{
  "num_attention_heads": 2,
  "head_dim": 128,
  "init_std_down": 0.00244,
  "train_tokens": 632000000,
  "max_steps": 6467
}
Each number is 128 + 24 x the weight over its row's rms, rounded and kept within 0 to 255. Layers, rows and columns count from 0. The size above them is the row's rms in percent of the matrix's.

# layer 5 MLP down (transposed), 1024x256, rms 0.0761, rows 75-87, columns 128-255
size [109 100 102 110  92 106 100  95 105  92 111 100 105]
[[113 145 117 114 130 142 141 144 140 150 158 127  86 158 142 158  78 134 106 172 125 133 106 118 190 114 146  85 143 141 142 109 134 142 127 135 158 158 136 111 127 138 129  95 123 113 104 117 113 171 145 144 120 145  94 153 149 125 128  88 107 156 128 127 144 185 135 162 155 113 122 164 143 155 135 111  92  78 127 146 117  82 105 134 160 133 135 104  74 108 169  93 110 156 136 125 101 119 122 156 129 141 116 164 168  91 148 126 143 166 125 122 139 163 123 155 104 124  97  98 127 140 137 180 103 137  70 103]
 [161 138 163 109 149 136  96 118 108 123  97 105 134 113 153  92 151 150 152  99 155 123 104 136 168 136 189 155 135 108 154  89 146 143  99 186 115  92 137 133 127 145 101 109 127 156 123 157 110 141 111 146 130 121 136  99 129 137  58 129 170 141 105 108  94 113 150 136 146  85 135 153 129 135 113 144 150  95 119  95 143 107 152 126 119 134  55 116 122 114 161 188 173 114 115 129 133 132  98 109 130  94 110 123 120 115  96 134 123 141 110 138  99 126  96  78 119 156 117 165 119 142 131 131 123 168 127 165]
 [114 156 150 149 125 126 133 145 157 106 123 125  72 134 134  93 112 121 110 101 129 108  91 148 153 102 137 158 126 137 137 191 146 137 122  98 101 137  94 135 149 100 151 172 119  77 138 151 112  81 151 105 121 102 119 144 160 133 105 160 149 141 142 112 143 138 144 101 125 158 120 113 108 122 123 161 136 151 136 140 136 113 169 144 122 146 153 136 127 135  96 152  93 104 127 127 143 157  86 136 133 108 126 133 139 116 147 135 114 120 121 135 142 103 124 102 167 145 116 153 158 105  98 107 136  95 134 126]
 [ 87 129 120  95 129  97  88 168 132 142 119 123 157 111 106 104 101 122 110 152 123 178 120 144 172 107 161 114 125 101 127 150 145 151 136 110 105  90  94 122  95 121 143 121 143 128 119  97 176 116 127 105 152 134 146 120 143 130 102  71 121  98 133  98 121 139 148 175 139 153 109 105  88 153 158 110  89 103 117 137  86  95 147 150 115 116 126 113 118  97 128 148  91 111 106 164 152 134 137 156  92 159 180 137 102 121 137 138 166 111 140 182 113 169 190 138  92 155 126 142 134 118 165 127 124 163 156 157]
 [119 116 149 134 123 130 147 180 134 171 126 140 109 129 150 122 157 131 103  73 171 152  83 108 157 109 161 121 132 117 135 114  83 144 169 150 121 136 101 148 158 133 142 107 133 152 100 162 104  86 113  71 172 147 107 104 115 144 154 117 120 114 133 176 156 104 183 133 100 134 156 110 124  94  70 104 132 111  82  98 124 155 151 155 133 149 115 106 119 174 150 142 166  95 114 107 156 116 124 133 140 144 159 128 104 122  69 132 103 106 100 139  86 118 137 113 136 134 149 104 126 126 177 160 136 150 106 146]
 [114 117 112 105 131 158 124 149 123  48  98 125 121 126 120 111 179 144 114 132 125 124 140 117 117 103 122 100 133 166 107 101 103 192  96 104 133 103 161 100  90 151 130 130  96 121  99 144 115 169 137 148 123 168 145  95 105  93 166 120 117 131 145 126 140  60 111 110 120 103  87 137 141 110 131 114 152 165 103 153 126 128 164 163 135  62 126 101 132 126 134 165 112 119  58 119 149 156 125 101 130 144  99  84 115 105  94 140  98 130 182 127 107 155 134 121 146 114 117 109 151 129 185 109 124 122 189 147]
 [111 152 128 125  83 109 128 144 104 106  65 131 140  99 170 123 119  96 142  82 109 124 151 131 142 125 136  95 174 156 116 128 126 153 145 185 128  84 152 117 211 144 161  64 148  96 128 107 114 106 115 122 152 140 120 154 144 128 132 140 164 142  87 107 110 157 102 121 152 175 125 144  88 183 120 110  59 135 132 139 122 131 139 119 134 151 132 117 114 116 150 142 109 151 140 114 130 141 120 108 129 145 128 132 131 145 138 127  91 113 108  96 129 146 175 104 134 135 101 109 141 130 155 135 165 100 127 112]
 [122 145 165 105 141 103 125 128 137 120 115 114 126 141 130 138 108 141 100 132 163 173 125 125 121 135  91 146 101  93 120 102 132 134 121 155 129  92 111  95 120 152 146 133 128 145 138 138 155 118 101 127 123 126  98 112 148 156 153 111 106 205 148 128 126 143 129  90 125 103 125 107  75 130 157 170 156 116 128  97 141 164 147 144 105 155 163 168 181 164 134 126 140 179 131 114 157 155 132 124 100 115 142 146 139 122 120 147 130  77 110  62 137 157 136 135 135 102 128 123 104 129 137 156 152 136 122 115]
 [151  89  89 119 110 115 155 116 131 145 139 158 137 135 125 114 137 117 144 100  67 102 127 121 129 132 125 170 111 133 151  98 143 120 144 135 158 123  74 122 138 140 168 137 102 157 137 141 100 113 127 114 148  66 119 116  84 155 166 132 127 163 133 120 131 111 141 108 128 103  92 112 159  95 121 159  92 131  92 142 113 112 123 130 172 126 112 128  87 140 139 119 147  89 160 141 188 144 156 105  92 143 125 140 115  92 148 134 103 152 129 117 117 118 121 113 134 138 120 119 173 147 120 123 113 142  95 146]
 [115 129 110 106 129 130 135 188 143 125 102  99 129 130 155 157 117  93 108 148 135 159 179 141 153 101 131 108 120 133 143 158 145 155 153 147 108 153 114 103 148  83 114 146 103 125 109 139 119 173 130 142 172 135 170 120 132 124 139 122 123 117 166 103 100 149 108 143 152 147 124 178 119 157 147 115 164 154 137 104 154  97 134 125 138 119 139 163 147 153 135  93  95 133 146 106  98 126 109 161  84 146 127 149 127 126 120 154 161 100 155 139 133 128 163  95 150  44 108 188 157 101 104 106 136 133 100 124]
 [156 140 133 141 164 148 103 155 136 141  87 144 119 146 101 117 139 131 134 123 125 105 158 120  93 136 170  80 141  93 162  74 144 122 110 142 133 137 131 112 152 125 138  89 113 133 132 132 153 100 170  94 114 140 101 131 206 122 122 137 130  97  87 134  82 117 167  94 131 134 165 104  92 164 157 115 109 135 177 107 142  98 177 148 137 171 106 157 124 146 139 152 119 117 110 132 172 147 110  97 106 105 146 109  86  99 132 148 127 136 146 105 111 141 120 134 134 121 127 123  61 117 151 140 130 123 123  93]
 [ 81 107 140 121 150 143 136 138  79 122  74 147  88 130 154 121 155 114 136 123 132 147 141 182 110 116 150 138 157 124 124 156 136  91 134 133 103 100 143 136 153 168 107 153 134 111 126 130 144 114  96  98 139 148 141 106 132 168 122 104 149 117 117 142 123  76 131 125 137 129 114 156 154 123 111 120 127 157  81 101  86 128 129 102 122 126 166 121 109 135 156 140 130 149 111 138 146 109 139 149 122 107 181 109  75 138 129 142 134 133 119 128 151 128 142 112 118  90 157 127 112 120 125 155 115  85 124 143]
 [143 128 188 108  76 143 105 123 134 169 142 124 114 151 136 101 143 150 106  66 159 108 142 122 118 186 101  95  66  98 147 137 143 120 142 119 132 106 122 122 136 114 135 100 148 173 163 151 184  97 128 162 118 136 150 157 103 130 135 130 135  98 120 112 142 108 119 172 151 158 138 103 114 120 161 157 126  94 133  62 140 190 143 128  79  97 141 149  88 119 120  86 150 149 119 149 139 120 127 120  95 106 124  66 128 147 134 108 122 132 171 100 115 125 117 144 137 148  75 135 147 114 158 143 114 125 154 110]]
# layer 5 MLP up, 1024x256, rms 0.0944, rows 76-87, columns 128-255
size [ 97  96 105  93 109  88  95  96  95 101  99 106]
[[129 158 101 116  97 150 161 130 178 154 141 106  95 120 154 160 120  95 149 142 155 115 111 110 120 152 130 110 130 152 137 132 114 101 124 110 105 156 130 130  93  97 152 134 141  84 108 125  91 112 138 133 124 136  98 105 114  93 136 126  83 146 120 143 102 159 106 143 151 114 134  49 148 126  73  95 127 141 137 125 121 156 112 162 140  99  90 110 133 142 113 145 140 144 108 168 123 102 136 163 128 111 117 149 167 161 157 165 128 123 117 111 125 113 141 136 145 112 182 163 141 146 133 129 102 162 126 135]
 [123 114 148 145  71 127 174 129 163 120 135  80 104 162 148 104 181 142 105 128 176 163 131 145 185  94 109 126 120 126 102 110 172  87 135  99 121 142 154 147  89  97 146 109 157 116 172 122  78 128 114 139 140 133 152 114  72 138 159 143 127 140 132 129 145 173  97 114  83 145 124 133  98 136 109 136 164 120 143 105 133  93 135 160 102  90 115 134 130 144 135 113 116 136 146 122 186 120 108 102 122 166 156 178 138 123 126 113 167  82 134  75 119 110 102 114 107 154 157 133 112 148 114 115 121 113  83 118]
 [116 132 122 132 135 164 139 126 125 107 174 137 131 129 132 128 114 136  76 169 119 138 115 109 136 118 155  88 139 158 105 113 175 142 122  94 131 121 121 178  97 125 124 160 126 123 147 117 129  92 114 107 130  93 169 111 108 149 128 120 116  91 173 127  81 194 163 127 112 110 128 123 115 119 110 139 127  88 132 129 115 133 110 122 147 115 151 103 115 135 107 150 111 100  92 145 141 136 119 136 128 163 179 128 122 170 125  96 168 106 127 164 149 141 124 140 110 147 182 120 122 135 147 149 122 151 151 140]
 [131 152 110  95 105 130 151 122 160 127 132 120  93 113 109  84 132  94 106 130 127 133 146 109 193 158 155 159 140 151 151 128 100  88 126 140 117 173 127 149 164 132 140  94 124 123 170 146 161  89 112 116 132  88 132 153 129 145 120 159 158 110 157 167 169 112 136  87 134 144 135 126 129 152 102 101 142 106 120 149 149 136 106 119 117 129 148 149 144 143  73 127 156 146 131 128 160 107 117 145 162 154 108 127 136  90 148 132 151 121 116  81 107 148 135 107 117  93 176 108 124  90 116 128 115 142 115 130]
 [145 116 134  89  96 123 122 135 159 144 160 124 173 153 111 103 123 125 106 167  69 101 126 119 139 146 147 173 176 162 140 168 140 117 125 155 138 124  88 150 114 118 146 129 161 148 217 104 116 139 164 141 120 144 117 154 122 141 109 125 133 124 111 180 144 135 144 120 123 172 155 101 125 172  91 168 109  98 172 155 116 148 114 134 129 105 109 129 115  78 112 144 147 105 103 125 113 100 147 154 151 111 117 155 136 165 193 168 130 123  90 131 141 121 135  71 123 110 124 127 111 141 103 141 135 154  92 138]
 [121 102 109 166 164 150 138 119 173 114 189  97  68 164 122 135 143 126 133 110 122 145 107  94 174 130 131 121 123 120 131 122 143 133 115 153 135 131 116 127 164 144 135 152 139 110 131 119 121  81 105 121 123  89 113 124  75 109 123  78  89 104 142 103 125 104 162 136 157 148 151 103 147 120 127 196 125 122 133  95 172  79 113 120 141 125 143  98  93 126 128  86 111  88 121 104 159 130 132 145 117 141 146 134  84 144 145 132 152 145  96 152 175 139 115 137 144 118 149 154  55 147 149 144 120 111 138 113]
 [104 116 106 168  61 187 109 130 140 150 135 103 120 141 132 140 137 108 156 122 131 132 120 147 163 131 166 135  98  95 149 132 145 111 129  98 200 113 137 132  92 144  97  95 141 136 159 162 163 130  97 140 114 108 146 148 120 122 110 123 141 189 160 112 138 112 109 110 162 149 182 111  77 161 138 153 146 160 150 113 126  89 137 114 154 145  90 106 124 121 134 123 121 114 162 108 130 174 153 158 147 145 180 160 163 137 137 112 141  94 124 174 169 124 177  94 115 102 112 127  76 118 122 115 107 123 144 128]
 [178 122 146 145 108 147  93 134 108 161 165 122 126 187 121 172  92 118  87 113 123 145 147 177 149 116 130 191 119 135 125  78  97 144 128 124 133 142 138 145 143 155 101 124 112 143 120 156 169 103 120 121 132 148 113 114 172 152  87 168 147 110 151 157 135 135 123 123 125 125 189 118 108 140 128 117 171 146 143 143 198 140 121 117 132 127 163 124 153 122 119 115 103 190 103 110 114 106 129 121 117 133 126 133  82 120 168 134 131 129 156 173 122 112 122 134 108 129 119 135  90 112 106 125 146 162 128 113]
 [148 142  94 129 134 110 111 101 121 145 126 131 111 144  71 121 153 142 141 143 159 124 126 136 109 147 144  95 137 140 119 116 129 153  61 159 155 143 104 130 102 147 145 144 117 151 170 122 141 107 150 117  82 129 121 141 111 125 107 108  81 133 108 153 148 135 127 136 127  62 131  70 154 101 109  79 148 159 123 145 115 169 125 125 103 134 108 166 106 160 163 169 132 156 154 115 151 165 100 136 105 146 153 129 107 182 146 115 110 124 137  91 134 112  83 152  71 111 172 119 147 134 166 120 127 101 120 146]
 [113 130 147 118  97 166 168 143 147 129  89 135 136 150 135 158 102 168 116 129 125 143 141  85 177 118 100 131  99 145  81 119 145 111 109  75 110 193 122 121  68 103 138 124 131 127 164 134 139 104 130  78 122 128 120 161  95  94 136 174 138 114 127 129 101 137 138 113  85  93 138 155 134 119 134 129 157 147 166 133 105 140 139  98 131 113 120 121 161 130 102 114 140 145 107 160 130 133 110 166 160 185 100 170 158 171 110 114 142 118 150 132 153  89 167 163 108 151 112 141  92 147 115 135 126 162 144 130]
 [102 105 104 103 102 151 159 123 127 114 148 122 105 151 156 116 167 134 106 132 122 154 123 114 129 174 145 119 124 136 153 118  93 162 112 107  95 129  87  89 147 119 137 123 124 121 132 126 120 108 119 151 133 134 139 131  67 118 139 130 140 142 150 161 157 149 125 115 160 125 177 113  69 131 113 158 157 153 122 154 105 145 137 136 164 136 103 172 181 130 122 117 179  86 140 106 133 141 113  87 172 107 130 126  99 113 104 104 135 129 144 165 127 146 115 138 143 112 108 127 106 169 136 102 145 128 139 126]
 [157 163 117 159 134 108 172 101 110 123 135 154 120 129 111 123 119 132 159 136 150 139 119 169 140 120 133 120 115 134 111 121 146 115 113 161 178 141 131 153 135  92 137 146 145 126 132  90  98 110 154  90 147 124 133 108 122 119  97  87 122 141 104 120 115 153  96  89 118 129  98 159 133  94  94 127 124 185 133 106 135 118  88 139 123 165 125  88 116  91 131 158 115  96 144 157 159 108 127 132 106 145 171 123 109 195 121 132 134 157 127 187 155 155 175 114 124 110 134 112  86 136 133  86  74 133 103 119]]